config = dict(
    num_hidden_layers=12,
    hidden_size=128,
    parallel_block=False,
    init='normal',
    learning_rate=0.00792,
    decay_fraction=0.341,
    max_seq_len=768,
)
Each number is 128 + 24 x the weight over the matrix's rms, rounded and kept within 0 to 255. Layers, rows and columns count from 0. Numbers have three digits each.

# layer 5 MLP down (transposed), 512x128, rms 0.261, rows 174-228, columns 0-127
095137140161107138120126130149109176121132051144124113118174136115083129141117125115120105151136063118085071116109062103136114122172128113103098133080116140150095146160102143139135137119118157095076125147154136084161113141137120093138127139130101133131138147144061130121117169162117137109128118068102149119083096140106165128152177129115124147164102154094170172169161102119143114103099
130137109134135166108077117168127160119146151119121085138097117112144118124131136117087141090153115129121147102142150091177111091170102160138138108089118105131092160143099128116156161107127123145078132132144137082127145075142114129157135135147152152150123162092097125172127120096116072139118128130116107108162094121137124168148091111143133142080128180103143150105130123083168158130130
092153154137149094088088080153107136152169114128098111112118135136114114141123171158128116113133123105119107138117111135117103109116136110133162154148145129135074143176113114149111130141138139117156082114140123161145121137163100180165124125133113141119147122113164087103192121107135127112120051139112116101112178106114154147137146141144118089118130133119154133158171208137159112107135
126138098139146111125124135147128117155111144094088134137130104112115165142131121128140145138133144094155094174206107153154130144133154096066080143136122148144160116126124116156139160121091134126153138134114088127149113116131137091116175117133135121115139133080108120131115154096139119090115077143118131114114083094123108136100132140126105144138107116123130148135130128147082170119132
136104148137100108115140123122170154138113126096120088100124153137155145141099154177122127154139120102164110132099121163133057088148138128107118085148128148100182158142168089183190141101155075114111163088127162171134098207161177123098118077133128104131118110169092153160109160117113186052131141118119058126127159113106109134089153114115175128115149109096132136111103123136156137134120
107145155118131124133109128105101118150142104116125143127116144142129110137151170153140118101109113135157128117158094109128125097117166122101149093125141128154172131171151106218126166117104147106102154116145137116137149162120153151114135142107104145158119111131129136159124173101116086117141166136117122140114111110158124113116113086112100147148157150150111153078134133129125141134097
117146112125127129135155177095112112148144101136171079112143138123106107134114096157121115166096084118144098136126162127114094125097124162099082108120131138102086168150142150121149143149120126152166112114087108124103142172106142117103144129114101140074166127102115158131120151089150148099127122162108120148131129167090115142105168116106090125133135111154148147147123155093102164123104
096096125130154113113132113165168108128120130120177091125111088124106102122116111125125122155101100139163169158126114118158134127104177149144104120145144138114136148134149113157183126128071143091157112141138117166128122163085133133116079111157131148153130173166141150137080116131077104104093139159175180121163083145122160107117186119065155136106112179111087146148102120136096110099130
128140120118152139128107107118124118139146150138130129126141105103121093139148121145125142129150140135132148104132133115128156158120144159200119163113089144142127130132154146142127122152139120126117140098101092152145102091126125130137122133114117113114142131153136128123122126137124139109118142135120109126143118104152139127105113134148132133140139114121183138135153189143136149115112
111115163182156141127153104128125132141160134122132145130092153115143129146128122066125173121171141119139132141133134119176146192130090140097183126126114113113118132100123157128139135119142126130174120149122132128095144169132108137144127095093125142159123099123139106124135124111142141103135181102100131160145109139133157125141117178127142135176132112077113113135127161095117134109109
140160170132106118110143135157169083157139150125127113127095141118135134129168181163081167099121129092143154156149142063119121127081123171076116097095130161080132169092118120115156139102131120162123113091125126122137123125089118191106124143163125117143104144132124128198091134140108105107126123128073098121119120151142149176141100115100146116156122129116116144152156093113132165121110
128188107129091140125135154135154128120145150082111101141141119163160129102119115137106148103160128136132116123138128125134183124136135171126099118147137160140085104114132126141118066162103104118162167159118120109192139114147184125147133152138109142137146116122139132169105128120112125130112088120157107138122177118122139142143069150145124110127113089137133093112126124175129157152152
110129133151172179139119109110165120098160136167141092125106097109154129127137131122101108148142106117140096133099139143143121174135157147121123086117136127114155120121120148130089149140122232132162098134155115109135139133123130124134175150127143125089107132121067129135095138120111168136118132163131090139118134132073137167110145161157148105142091089121123108118130092122128089126139
129083147125102132132125106168123136133133177129134172099153102144127176138126113095163104087110129143109126141137118124137128128117089155091126099132137192114150122141180163123134129152120140094130106115129117129113129104121150116145135128154121189105128135089193171126092140157110118132122137141159151106150114130140177105137118093114134122136171157156115111116163165141130136130135
118139136136109146096165101067128131098142115147103087129131192137124122188111131136114125127151112107141130139150120115158153133117130128114154152131121111167138121148106113175204148141090138115150135126113128106107130103163082112140096149101124150184149176102138156073149121132124099156111089123102124109122119146134112126140141122133109142130101131162094119127110131140112169135154
175086112139091138134172155156141175076088162142084145153110072130122138094153053127120104164111133120138097171170167143133140178161148112126107101139132124125125125111108157157116136162137140106145122153137129132107117095066097118155126132118127140133114159139076096116139132145112122090117111135124153111147118119160111137178070148085113143155103144146150120091156107098077133153123
094091103140108111132136143114067106157151160206142115134088130107144117159120069095135126141115124115072155115104118118121111109127133138112150157150152137090117152118103141147139154111136123081182148119106115142138103195116122116103113154112128109159138200126119130151154119139104137157127089152101130169149106158133159094135146141113119138158090141122116162106144082143116128112118
136120173124126114145142134154104119154112117132161108165104127137143126142148137132137131131089089084131125139136129130126103109111135115111135117141138114123145128133118147144129110105106126166129141113139127147127142126115140121143118122137148105123105113124133131134140131157143149116136121154151124120110119136120111126137096133119122159122100131123109138119123117129124107119135
101121169114170133130053126140132111123119101111155163117131116148140137153148151147095116107098153137136126147110131127150135161125123132129128068125151148115112110125143129128126131137125110145090117126080127130126130073145083126150117161122088151148111162129118164127147141127117087091096104107111134067097124085122087126158116096133114159161127084149147148139156149114087162136187
153104100097120093119115121135172122096121153137113138126138142137117123141128146061162117114153137119108132169166152114127125117102163132139135125149160150103132121146129113082117094133134116107149133125119153160118095082131125140131137108111108114141132172132120115139112138139096103111180165157141096123116134137135121106122083119125154106119120130105131084084103126123122138131157
104140126147145100124182096109137116122118120135124124081153148116096139154132130133105125157100101098111138077123116102152080090166073129109097125188149171102124123102148116143144093128175145201075116120130085142167114124115105125115150107132109126080067105106085152078149144182151103112115149142102093095135063119113115160146134136160141178125077134134093094105102085188132146137117
123104057110112121109125118068088138120134130142120105101154160115117131165149101126121131129154112084085135118158111142174162100104168164142128122154112147143143142114099167130161113118119128109124132125097160126157145092125126143110099153093158128128132116127113116130136141090140108111100095114116129129116108133162131129110133109156129112158133126130113122142124128147108167113111
142134125166129114125137146118138144122116117078127102106129135128108142129094112153158135137098152137107139132134148141126129121117101124140118109134142106123125096073107120151140072121123124137099099177174171162142142128131131116094083084185162144120126094066117118106126142117116128166135124117129116148128152119143137099123134122135122130124145092105153130123130148117129143149125
136126147164152147146147148160140122115109140143093120112127102144148127156119121127138141116146126121132140116127098126109163118111131164131123151125098162109115159148136151101114119123134175135142132108100112117127100105097140110200121155124124135165119122150131100122134099108167128127167113114115118088134118135156139109119138123110144122137109131135106091146120134091139141129104
142138136149151134112063139093148124104133154127131113123130145135153140119140152128107087163084113127131107145137105157107110150087163143106138115131140111124107128126145126100095122129113142146100160162132127144171136125140130137119093119078149147139158081131144112142097142120114119152124124139122176135132117093170109155119126145088168107139126122107134100125130098144166088148100
161153130130141139101122105119139166067139099155144133131167142110125141105141116151153146128136162108145175093135125073119122129087133137103127098141120109132184119119125143118110103146149131115164098135109105116111131129125148128139180117085118105122123120157139105145112117123143137155082111135171102119114163113143167119137088149127123108147163113131106147113133132150047128154129
143123105147125102144096108150087123126118127159127157128134104083100110146128118128152136131113124122140129103120161126135169117103140144157131154102094134155135120143128108122118155127138161128138164112136117103111134137126131154135145117114106138145137110132144161165123115127115143112151107171162105122129134077104085130116084136141108130118146116126128151092157122169147143121117
145120135108116146151140129128118114076126150095109118139140081175117114123146144112135132086145121149134133113111145110172156122175087117091109122097126113101169151114123154124187108143076109105171169099139186126125077157184138152127124097112164125122137104139114110060095094184122120131152160182150136121158124152114188131099147164122151134133131149119172103130115134164117099103166
130127143111062133100092132086125091142105085169155083074151157123135120157131148130213123131148104145121119169146089107163086110123144123089076051172099156118087121111129099121136107148165097148111128162082104094156163145106138174169089135137104136174170141145138099149090175195163148151151107112079126196097151121087113103137087131157130110137128126083061145175126220188151095139099
130099139115090132144124155139158101131103173130149130104121123090134119123139113133127144148117143134135097140134164092132141083132131152169164118123102161111110143111138131146127121136155135124097146121148104117177150142158156139092102118103151124167092113145102119116130129113170102121149101103145132113131193128160115070131129125115146195115125118139169133118134132137137137093129
117130126162174166138144128116104128127111101114129143104110127084120115102143122121161139187081140112114115113129126120132146084105130131166124161174143098070123136146112130157157199137126159131081114099134141147105175187122114152172160113102161102172179133136118102079147129094154162105147146135048132149166142130122143137104096105093138140159113196101124140117140129147088137162135
167142144094119129148114080083157127099116184110115090151136146154088137144144097141128123148139148122136095119137059169101102153160098130114134176135136178146127153106168082141167106113136117091154075117121172133167141114141132114114098115154121081139098124140102098131102081128166120158100145126158083106137128130154108144115092151134100114110091100135129098097143076116165118129167
144108142159096128121138098091125110121160100167115118186165137170118097147085156114120116121139106114137112117146132128124144146060159087136134150092157133129135118129092110109152175157144160185172138105138070137134147129082108151160117084121090147137118145113168120135136129125121102128149125110112123122173145099151132148162098140101153132120102128079072120131150098138118123127113
099157104132118124161147126054122095096146123115123144167142189125123155103126111105108108085106110150120142142085123119153130095164133148101125101111158112105135125080111142172140128137100120129139161091125096139082172141118131122046167134153152095116088130112167178115112139182107144114161164144125129174122126116148094162137110111088109132104142109129129142134150095138082073128120
180105128152146144091119161137147149135110124127081128124104094160155109143121147068126128114155154095133105126126106105173149140127129113174138115137138143141146139128143144133139103102114159137135153107116115137096111102110134098186124085155147137132125138079119104122108152144043121098121132156080113151111120124077128112100138103140125104079128134159141088168179155095157180121155
125074117133087123109131128137153092107070141086139105132122065109141114138115155152114144130124147087093136152145085112129170123133104188162116069110129171153138116100088130124118136124164114149153121139136100114157167144162116135110171124132134098099138171119132172182130121081091142093140126127128107103169154102134118133081081109127142156116141115145114145132140124134127113159143
174125146109168157125102107142147133123153149113138126113132153135139155134084100137137128141132113115099149114123102106139097094072113113133122106132127133090146142132140147141124097115121124112116119118143125139120108110111104171128115174124166141147127113128114132125095144136129082077134136097102136116123068113129093113135102145106141132137129127088109123138131128093139138139153
134103111168169134135141174129088141146130162145088142136121166134133094143144095165105107095104093143186110144115102146104081092108122127076176120157140112157161146160112107144123162142130117111122107147101124155113140124105097141150117183113140158114111130112149150091117116153163108145166160130150111120150110129127153130122092143114139158125116131127137119069101072135117133133100
118093091137107131172075192147117108134130098102108145110154105109140163162102114140106132143126092152134081092155132099093143154149166124130106139143102124108125109130132122128162139107135134166122136143111130107150112131094125114156142084151174116106111142137121133099145152133124134084133084140121138137161165138117120123157158141104139096091151148128114159133115105122149113130133
126135125173163126088145100123117125107127108111141155150111132134156138115125085149125159121131168109125115108202100106139124156126123151169116135105116132159145118147123140145125130137080126153156116123125134122140079144162141145098116110100129133129110110133097081142133105121127102119123096093168110135128135126083143112102131119123106129113165124150146126151173146111164169057158
128118128140103093119126121104088126174092166089120156150119171094132114180149163160118143091135134125137155118146058112107109136104167120134127136134186122118154147126104150137161186092134191104122160137117109123108117134124122139113151149157127100138116126103170149185127125132102077147156120118101125137104124127126152104117169119099121110165093130157101117140148133107120158110068
146111118175103116125134135119120134111111148080136160111115132156104168112145145117099115105132144131124159125163077112135118091113152119135180114105067148187113112124117109149185106139169186112121149137169190138147107116142152138089154074111151114134134115106144118135072132133095112141113164107103144180123146108152127149141138171123115195151102190121144124134170118131148135159124
122129135186109139136079125093102121166096108137140124137133142132183118133147146109138147128076127115109127139167127087124144093144094140119075135127118156072126121149148147163155159076159147139137125122115109135095150159139135113133137150119098105169126143118112115173133147142077116126122180102147105101109124135131154148077108155151133116125154155119149113128103112154114125115155
119119077113149099138114144079146164142158076154120138108157095143094169137158130145118090093167123097073132120162181127116169190108166123130131129116127121100125149102140127143090146138169171103121136093145101098157076116088115103113119142125114141124102156073130111172124154116119154127116122165138110154094123090135136117146124090171142086131136119138167143132092122140132144144101
140106111122120129115113125095143112180116131118115154112107110137152153125125146120075047157113149124136112141124162137112111111124132106149140049086090162153114132094146100135134119155162112145162105150154158125132094150135112157105174152157161116189109118151116127115116121161145128146120163142132146128114153099046070157122131153080075129124104130122106155122131128157083118115157
100117135082119096117109129099044154121121101098145149089125174042125138092179114151144166151117139154110163162132127120066137150102166135154135148144136200132144149124144145152132118102160188094138156133135130129147127183155165170129168111102141131126109149127142098117091099145138141128157146137134136135125136133127124069137150118130113147144091144143125168103139167093178121162130
108148130159149177145070141167149117142133144116152178144154172122120121135128132101153133154120114121123072107133099145156113129151096123150113100118118111115132097108124131089143143133132166127094140141153124130111140132160107126088128120152117135116195116094119147123126146207106122129091102124119136086094136140128139150111144134115098127109145179150125155114121143128122157108099
135137149081172096129151184079115118103169123139117065107132107091117158080177140160086142137137151100091164112138196096129094172130145094162110131126144122180093160166128121172104095119106121140140133160122105132120134117111099124127105176135145138099156179125126173099147084146103087155145128165154141141141090136124125152159120100092141155092102156086137113136113121133173157104146
117115150148080134127133096150127146133132153113122112097145112098189157132169140119168133125138126111088123139134170157152115129095109146096088127109141132125140116122135110147171132159140131110140110138126126156084118145113146114124108126120140130097116136164118107120140101100100086144129146153137069093114146158105079157135156119126136137130160109055128126118107141140114109139127
149154106116154120132115169129137099154156139145117153144167130090148151156136135112091110144110159151118120115114101150095135164152085129123100134117139136142142136135127120147126110162117111145141157135158102144101121071112131103114133123129076112108127119079128126136123121188118146118161163106138069173176173108158090153129174138122103111122151131125112156120154162096129131093107
122136154137127140086089095165153139147092123136149103142129138129079157143114104134095148127136129151105089081130158115138124120098143165175155106134130117142084126167133132138129119155100135128130116119121098141093113113185117154128089170154106154121089144100132119141096158108077138135110113146148142121081106124181109093130121105139182137153116078114126137148158143139156110136155
114109122138150145107130086121145155130133119102153095135158123113143092136183136143153133170085145149112112123154170124121154073099116148121117151144114113135101128131130122101116167141150127118115128121098117157123138180141129130114135120135089119142136130143128132111168124128117144121157139121125098140134099126120100115127141122118112132132152127135136142121130145134118095146118
131107159123129154094149090116073146136157149147127148073077162100083098087157141100193103155140145135161124128179089130123123182104155080115149151152146143133141105065108148173142104087117152129128103127225155099091094142135111140117135130083125122135147128145147126058129120118193162074115116083115147141142070126128131130095097156096113163159068142107085131146134112094118119061114
138164151166115117131114093121097135137096127121122134102113141167125090130118161095161111124133106112128175149110127147114096089076099135092143096148163128116124135125134122095119126108132106144129116114107138156154163160079095155125131120154166147156142130146127124135131153170144133144134145166093117113102071126140174117122148111156136154092136113137128160107103142080136073106131
128107123099085139117138126112108122052140123127150176112105135151137141146110120151173118112142088101066139110112081149119136135129086133148128116138081182117075102140106136108167150147103144185130164113128153140178122166139179110121085116115096144128116123195120126147099117138128153183147086137110128096125119168138161152141115151124145125118104155090155139114124152133142163101166
# layer 5 MLP up, 512x128, rms 0.289, rows 175-228, columns 0-127
080179113126115145137127134134119159110113128169115178089092126113121147162121145111104098103133105106112154129159147144074142154165147102140142129135132074139172122123111140135131117093113122147119113181114109117125135140133084167090139140076129096080152127096160112101144137143129167127161103146149136197109107125144160109138124111114128113164139110143114121143141101139105091158108
114140151090124096083097132101204154124132103103156144139108117159104155129103125149148095162115111146094139182176182138134145124151172149106107120119123125104128140119159115098125112111162141140104146153150123074167089151135158103145131191138137111131100130077132123121106141161142129126172172157091159138136117114127081143125123097164150142143100137103158059107109083144144107168096
142144080095143141157130117133087149108108134088145076135117119131113129117148094128129167135146156161140158141138121142127106103105154110114129146107162087119132141144145158093165125100152142100093133109193135108139154118149134154142142124142166095146129133131097138105142093140141121120074115114127174155118106083085150123147130092153132118129116131157145117124138105105145166129078
112132136081121150109119159123130133152116109113122123189122148118163084096134131160094125131145107123187124094127117092127074144139132094118165149128153094123081120071135142184107160108124129104088109075092150182116124190150167103137163165164129109133138117153133134124112121092110133089092138120092137165123165184122177105169184126159105127178150120137134071111094127132094120126125
092122138118158149077142147145135110145151127086109105102113147117121163152114131120139099109132138111133114090104138123125141105138139103136146121144087168122148140131159102095124122089127117148152155132181146115116130127154132126126115147112108134120140145125149115086067164113150127111124108140133153151113094151140114115078120126120143098128123169109120106137122151122108148105131
152131130126119133089121107147180157097112130126151099104123072157105099135116163088128147140098126149141159151080146133166130107174122125134098140153122089112114142156068133132122111121102113111133115135108128132112127153110149113107130124135165135118122132105145103118122139152124099099117146143121123170150115142152135135130188158181129111122157140085161088096125099104152139127131
112145150166134124138117132068146117164122141129112143122097155087135128129133148138164098157114161129159108180110110127109105146114139110114135093122118120120123091118142148118133101098139136167129105137118110148156124136102149121134131115132122116061103107144121121135118124132112084095133120111180172176112109118099158129126105128153145116145154119135100120109107112133126135165124
118121109097101120138130132106137153134129143121108128119145117114140133161121147102120125137143119093107106148142128110147109118142138115133142115131142193130157135138125113128123132121153121142112150144164152169157152144119129134096112112121129112152136107132160153116156137134112125149140131146151137146104122124125128134119122101114157112135122177135122122133145111135130140130133
154124119093138142122145111108148147146135123078128149136118109109158121133126120139148136145101128082128124113076208126145117090126171126136128115131139131156117152094110122131123078137126103150096096162132106132121128132124101124088131165150153127150130095131162131141127110125132117133115124131135122103087139111097080153136111112097129133110108163124161132133140097148170153137091
141128097109093121148083126149124105061147131141110143121190055126109148109151129107122107143121144125152127149081110144126119152164085133138146125125105133131128105088078123147097073115140081111142140118120130128130119153137073093198117124129138142105164133131109135179157099164114109129154128121149140118173141106146105124135135131136089148079109156136134132118143099106146125126092
127112133100119130152118178135142130152111142099106110150092133103127137115084121095128093085114093140144107132131106091128135104159129174130157156166166117138092125124133138192134149126116146106124134149155110148148097138113201138103131116136101126101117151156115166069177141142122134127109144114114178093150120134113093134166151190179109119120145132088138126094134178095114101134098
130168140072118170127155113139136131138103123136144138164171138127137107127096123158118122134172118158129140119124093122162200105113129128147130138142154140141150138152140119120113083173139125101118086118152123137083123134131163118077122109110124111076099074155092170117122059145151130080150116108121133119110130150146115137119157153153098153116157140134117110101089128149109180126123
145114165145119182123120142139104105110139131134134111143115132095114114087140149111131103126090139111175156158127085144115056166174133110109097131089145106131123117115141158146148169099140120134083173145130087125106134116114125143096136157133139139125130111124099120131131087073094150167139141096127121149140131125118118167155148165115123119141089116137146148097083103153093153126145
149127105085109151125166159117091124108064153119149102152134129099101132119101122094132112118150117083132117129090125123132119137155116120144107137133156111143132116134107130097121144153167123115154172152113115107144136121146097146109132134168166128124107114130151138135158104100110158166118172131127118117097182180166126117118158113084144130126077149134147152135181104116113082129153
139142125111109123105102138143125070176133108124122096137131125122080127108096130113149150131118160147082127092143080131106106125128140120151132135123108108137151098134161094156164132069164105138139130143133135111141194130147118128118103111196128129161142098108100106102144169145166101145080157146121111164122129127139107139114155131116132127133137129144128129201135108144142120086131
098126103110111083170109096181077087116101156121117137119074134134120108125115153108149159134108169163117131146121101130074152139153151089117154131133141101142177116161148112155165149119174117111128130141135111160093138139126196128114135136114154097126155113117125157123123137121138139142119112144095129107108129141116124120123162106071116124140114139139085118137125156075120144134142
124121122110121132100127109142138133143133116119126104128126119105122122133121088108113133144163149146110130130129132137125112135139106160097123153115132091156124130118138112139124138109135133128124110149121118115116135163130140117107126122136125140164141123122128141124141132086150125146114136121102125142119137136129131134128160115113134126122139134134107131139130130147127107123116
120130189144096117124128131120184172120146114140108133145162147123159121121143090098115118151101105131148182110137141150124126153115125118158116155090146114146142131066104137097120142137127118118122110148098106107136141129144122151152136132151138108130080107117161123124127123144080125138114179129133101109132131146181146103138138124097132114115104161141131117094152097167093093100113
151134122150095146138143130136124159128138119086141099142109174130101152092155127132139124118101142108111160136102141134109119072137158115118151169102099104154117134108149142157104176080125118144108127137140118134151143088105101093102118172169108113134148069127146101129088138123180129116097116138131167108121088135116150115136168105145132133131138137066119135131105135100116099128126
144114131157104138095115129135126122122131153095123101072114146101128133147166145140134147113088093138134135137119177169108115159118153150160088105142118142129148084127162099119126106144132090119147137165149125111118101119106130114073120120076124123110099126077151170102140133110134184145114115183148171166108115162100108141121167154144148123057122151124094113098154125128098143127090
168159126150107140111125130123150134101148100146122135137133135125125144122134081187123115109101130127151170112167133117136137137129137140127105128130131099123136136113115123142153085163113100129126143164128115098108112112128096090142117155145109145095121138121136120124102125153139138110121128129133149122153127128122152157137159100125122128134116092099121159106113116139140145157146
150130135144162141085131135162120094157159136123127113117107166151115124097152137114156123069106130129148121135085159099093144157119129098130125129141098130163134142115138147081131138161139095112142223146127109161130118113182159113126159160125096095106085107152093125116097134096109146178108124148126140141102114142137145164127105139119145153096144117093137163091122143125163167125126
158094122144122091142095125129131126160085145149123147112107131123125140120151100123164128149134115098096137082136107153087132161115169086138125165169146115142138145106118173138136099127092164172108131153103114079126131134155114155115167130134123133150091098124134156105148095143141108123171104098142135127143110149112151150104135116093138124141147119156063113128115147115108146139083
177134112131138145105105124105168145168117154116118154126055143136139128098127144138146125142120110137153124148129156151116137145112154079101133133119149093125095178098125134131138130111107125109193099134122085122134093175139132123127121158088179176104129140167153128119103105134108142116140087121143125124158126092104160139087118125105115106099141141146140126081101133120143127134117
163129116105152139110135093148134083121146142127073107148158118116149128142177105107158102135183145112113150144124082136123130125146119136137185128164111088115086149133100118133101117160152127110089072161177135131098147125104096123105145112134141098101133154203099153152104161119158168151131110120097139159148153173098162138128098133184117165125117121134160128136111113196126124126103
094152118154150143088133124152138122118112158116150156111110102120139132146154128135110100149133113140119128141133115134112134107144106117119163128124139126106117131131099106166137119096117132122117121144134153159155141126154117110152131109166103113131137116148144106131148144089125119141121109116122143104122160127130151106142124117141090131080148129109115117144086143126073146099164
129102123115130093151149110103121149108107147129111100097139110122095131139139111150108102154139123117130126102134139129117162143159093242124159079132173134102148092128110150148163154173118133142111088111128086164122157129126107083136138103181171124130136133093166126118102145161158082086116115100124159122137123121149141144154116152121130145117143142125087101140122083132107086105113
134160154112160113161127152150160094144133149123090043131161064115139125092102084115160062136156107128132129142090131130075108122135094132141102142157114111120139141130069174152150177116128100083129119107140138146096150108145146136165152081156120123107118117147125158158151132081150122159103139143121128136100159174068154131138147129111085114131145145154162067108091135085133137079131
114131142127173128121165128145148099121144109139118088137135121111144157105116158132117118108098135127147106105135142155099116170160103134146108090131200127137168110153122121120179073123134079128107132123101135147114123120146062109150154091176121115150144167138103144124093154104098107177119139123138100130118121114131155140137146137121110098113118126129112084124116115154115093094156
187108135132140107126106120112145123125134117132099112116158137145123129122123117152121153176146119110125122158088129167117123159140141093120101109125109129124124130114156143072121122134125125141146133140153112103158138134111153133112108158134076088105130146124123186127137137121137131123132127186127138131145115121134114166098140124111132136146092100087137108141113082135164087166096
085098156173112139122148124154127103149105142100138093162120158162119178135059158171119125104162145091126124164087170081130130094138130131155109135135161132145129101165198110121123152128126114124149101134140114169170127141125114132158104172171082100143137099179115173059134161164138150116089108129128135130129131165132122094117155149065152102112163135142121133104123121092100145122150
145122117131113141125151123092122120137098152083137125113130072162108152164086139100123102041120125126102113109133152139158146137142120113151091113127192115155148122174102129188138122173109148092136131129116120132126129155089119128173138112117109134139084126116131096153136103159120099107140117125126141123135148145141149135116132131150140104123125119121168086103127125173116123158160
092126121127160105135152153134150188146141105122123102146145100127089140138117117136183131107146140110107149109077083122081159097165151137168115123101107141117157137149112194122141125085152086109131124151110138136140133076146128144075118133186151106075104159138109100115116075151159148055117109084155128162136157100170138163139111109160122148120133157085123103136113143131127118148107
132148132117105084144081153124146118136152108134082140125117134103044138135161132105117152142127093140126143125108114117111073098144122121142148136079111114149093149129142123109117122153107143148105112161143102126143146120124087144114158160154173127131134111173094124113134166115145172091144141125116113096102145173126181117171100109118115167150121138145119159162132133132130050130119
154115104088161135167061153134115085129104111118125116147115114101151123118110144148132198136139163086191117155145101103086113124130159180135116156084135109121097128109078146135063148063100165139130146154145150137126135133092147161122144167127115160125121123096174151117120126087122187116104148166105125160114153130123107147104112105126153119063118143097149107164167130128134122101134
106140109075144117157175119126140116125168187125102144141106090123130125125155095130151163168132140117156126166133123127111185129120134082116124114121126167142122098140121118102130118151094139112085084089111166127123117143117108116139114159110115093134107129152115132145132098121105155155165143151137143096158210161110151124110150115127093088140151136111123154130123076116099116142102
119117116130145120141134133149125105121088124110155138136157092095149167129142147071161115136097141156149109130123109154151149140128142080125160087116121113157111176151088154112178109106133108141101142137124140172144109121132120146141148097118136090116119143110159195193144142140112139098152141121137123108074094146121133170107146167169088152141146118152116164108130140128097159128113
119135148115103111097116149117138123109154098149130138128112174119122116169128133114138137094156141140152138148127156110126149136126171114111125123145053109197140139132164125116107115197112134153097091108116158134128152131150129131148131100140161117120111129125181125092118078123172136115112121123144115143125126127099107084116145096108138119116105153156136132161145101177125086112105
117120120122108160129142147165124138110106172085141086110116138170119105127111087131133150152145133121136131131074136153139123141094146119144107114146144121138146087133052106157138138110135122127126138081141133133160138097145153145124143093128113082173125081139141153139133135147178121120119113125104130127089132105117152129080107115142159129138133148106151118129165109140092099118094
140145135161128090153124121128152133141126123137096100104139122124152154103139111140185139105147127120137108124154114112108144108148125144121126144098052116123083075126133085070140165171115128128112110138120136117128127135120187129112143086151119120129125146110155162128128119128091176093144143160144158136132155131157108118132154131081128131116146102131093085135095147164104098096130
126102130149148127198080163125140095149091110138126140126087126162133112128130103173121129148116171188116093166089103177144081138129139129118116144110152110133076134111074091118060078131109106128103163150131090108114111158160111129107118094157117155115134130134106138171131098133105170144168123109066127141097164133132140133173103172101154128076092119155126114142100123207125111140129
119145147124129124136165142155154139128143117113158124127175135101130176126124109112096121139124148144130151134132131110151145134118141087110135131156079130135177117123139133104102121116122143154092096136133089107101108109075132100068118109184118129149132132144087129149119147145144146083108161060118114128150137143133110119075133138100098157099128082142128124181118121143155107120115
113091142110110108082119188116121115073126132117148139078121146149125159135160171148142057123137115141095189131127127113089134129132106148166171129125121151097132109146147117069155114116099095123114136094133120131135125142146131088164113119124152121126161114168110148123100097122129083147083154136132150102131084150130101171130124128093137140132152153112115192109091089147132159166117
080101097108149111117135106107139155145122168136144168177114162116123134143116124133101083106147112124157093113131130142115132107125140092108156157104117117106119094116166097125150118116113132151130158151132116108096113144127191145105167158129121132109164122122115138103106113117130164129147131161109133138116163143137116145135087111156108099135095083151135103171083093161121126214164
118187158117062096106142118117119157114106105119156180098102108103108102100126098124086134129150148172107172170131134173121110143102135101135130114175137144130175147139063111143133112067115134101116131110119086121118131169160114133091155122165124130133138150109150148134149146136119166141115149140134076177125125147161058128160093151080167135127103078112131101171118103152132143213100
147105114176120127141095128086145125147121137142143125172127101117096163098136108157081157137147138131110142150117118140104155153132100105136139130151135120112095116112129151093131111104088127106139132144122145127084142145113147165104136118082185120130106145124130160124156124137128130106125129121156147135125162095127140166175138137113109118154137173118159158111127102108056185144130
146133150080100095131117166157149133131124152182129087150092126115146088095118112148095099131152143139148101122102125148096129115150117181080127131155153099119117123121048137118106190181133148145119117131149134126133098120157096128170071131140130158106156118145141156156090110168161103136118108146136175119097161118120144109169136109136148114114159130134103116106139096146117119092129
070132115127163108097099123100162138106114096128125149140126108146109129111114129138103177158169113122156124110146138127162130129116148075122171118132136092158185143123181155115122140095151164137107127149162109150116112119101160102131151126170157139129115145169169156099136187066115181150103144096113137128129125107149093105135131087078102121108123098117119137123127123112137141120114
105114147131093140113149141116136105166130135137172147137152111101138113121086143104162113098115091124138122148108093110107120181102138121146093109137119129141113136150116130139103131113126112162129120093105120135140140139177120097093146096142127086163145082129170136098119148124128162119158068145166175122145122134152110188097105113144122129126117099130113102107138106134080135140141
122111104110122151146145122066153124148138148139094145102144142141173103086142124131110119102102125168147127128107114129116157103129143120102098137112145118116122163106088160122117161101091154154134112136079160160146128133116092128094093086090141082129119109096160120127132142090142155101200102122166115144122138129106107146084139147132131109099150161122117106067105161151122108123118
125122161168131119103117144121114123145126105118150124152147110151122128104129089120118124146103103133136160111157151135096153131128162127127110146122121137121088122099122081111147157110130131102126116139113136124124151148142135139141124133155138157144123150113123090074095119098134125140108154123093144162140122129116166085121100153190148152122146116130132143118139108073119117120110
099122137071123103127120112179159096131194155158127120119140096120116142128121103133135109134130148086140182140127093107111155155143136111110125131114107145109111123092076131146103135116175056147099147141079147124130118130111064128163155129139185098092131119200126136119101139130176142136160094151167123071164139133157133157127123145117141094140110133116109148115115117109108081109073
133128146137152101131144072136123126138070131077159192157113118127118120090132116119117094135122161117166121100106121158112129100129110187134119115122125170123132110166095110121073123164120113080164167157124107166119140147129159149146105135108146161112139156112120134098105096146149137131088123140137126112105121130155128142111149121157169096129102115097114111168162123108148160113143
145122195109138147159122140121176145121090141120123163134102122156111123071080066145113155104090137135163127126108064113103142142130109142140101185144135103134086129092108121180164113122113135118166141138139116175149088157120128133143097163093153110159136128130146120110111146127113139140128113120110133143131116100159125171128122233159144095124158131096158123088109118092136121106108